config.toml
num_hidden_layers = 9
hidden_size = 224
num_attention_heads = 4
num_key_value_heads = 4
head_dim = 64
intermediate_size = 768
vocab_size = 8192
hidden_act = "swiglu"
norm = "layernorm"
norm_place = "pre"
norm_eps = 1e-05
positions = "learned"
qk_norm = false
attn_scale = 0.125
bias = "all"
tie_word_embeddings = true
parallel_block = false
init = "normal"
init_std_qkv = 0.025
init_std_o = 0.0059
init_std_up = 0.025
init_std_down = 0.0059
optimizer = "adamw"
learning_rate = 0.00166
lr_mult_o = 1.61
beta1 = 0.9
beta2 = 0.98
lr_head = 0.00356
max_grad_norm = 2.0
warmup_steps = 200
schedule = "wsd"
decay_fraction = 0.643
decay_shape = "sqrt"
final_lr_fraction = 0.0
batch_tokens = 16384
max_seq_len = 512
doc_mask = true
train_tokens = 227100000
max_steps = 13862
dataset = "wikipedia_en"
Each number is 128 + 32 x the weight over its row's rms, rounded and kept within 0 to 255. Layers, rows and columns count from 0. Numbers have three digits each. The size before them is the row's rms in percent of the matrix's.

# layer 4 attention query, 256x224, rms 0.0595, rows 244-255, columns 56-111
142:205129152103172138135114115140153107130133091101159130120120116122114121110159112122152141121121072094162114148135095121130149138155135115112114121105137091106176157092
074:163083102144163134133157118114162113130161049093161158172104152077116105087180095118152139058137082089124134149140139151066149129134086138099091108086164140110176099150
063:101120128165135120147154154117164102146152165121129147075111173128141141175126123159165069131128132151095167079152119096142119137227115126135178086065097137121121079162
070:118128165142156181132162148094100125111129168203086112165148025086152179151158177083126206173148183165112093153177150146170074130107170116133061126131146129131121107112
081:117186082075114059124155142116154123164109139067052083089113083139097108081140093144125127103140098145161117145171090153159101116174141109204138100143086071141154118054
113:103124120141140103167134102123095065112116120170120112159191111137134117118122152109111133086137190124169115159083122133094125117086137088135103073193115122156128141167
132:177121119117135108094104131115145164148133125110141092112089139096091122150129116183101101173143030113101105109149154096146102158148133147135160142068103099122121128086
082:122097180152114133143138150165082163106094183162099159134136112159167127137051215098128125158131162143134156123101151211149139145079081144086107054192160140129062055160
091:118099138118185052176140174122107070171079144084092082071161153180170121120116161092141120135118143177156155131121049147145175121148148091126101106177116118107128141096
078:135158193115117113110103152114132153111072194122057110082156151195121173104078099146127168196114160175143166123146112148194127142134209113129095112152103090172101124125
074:134128092141070192192137113089168126061166066062160160159112089171151088132182101100136084099104110088110071130149189132103142108134093155123196144099180135133145064125
067:142167075145054139136145113136049122115121127183144110194141175072147121171112141086121165108119143104156148124070139153112149130107108168165122125180120112126167125106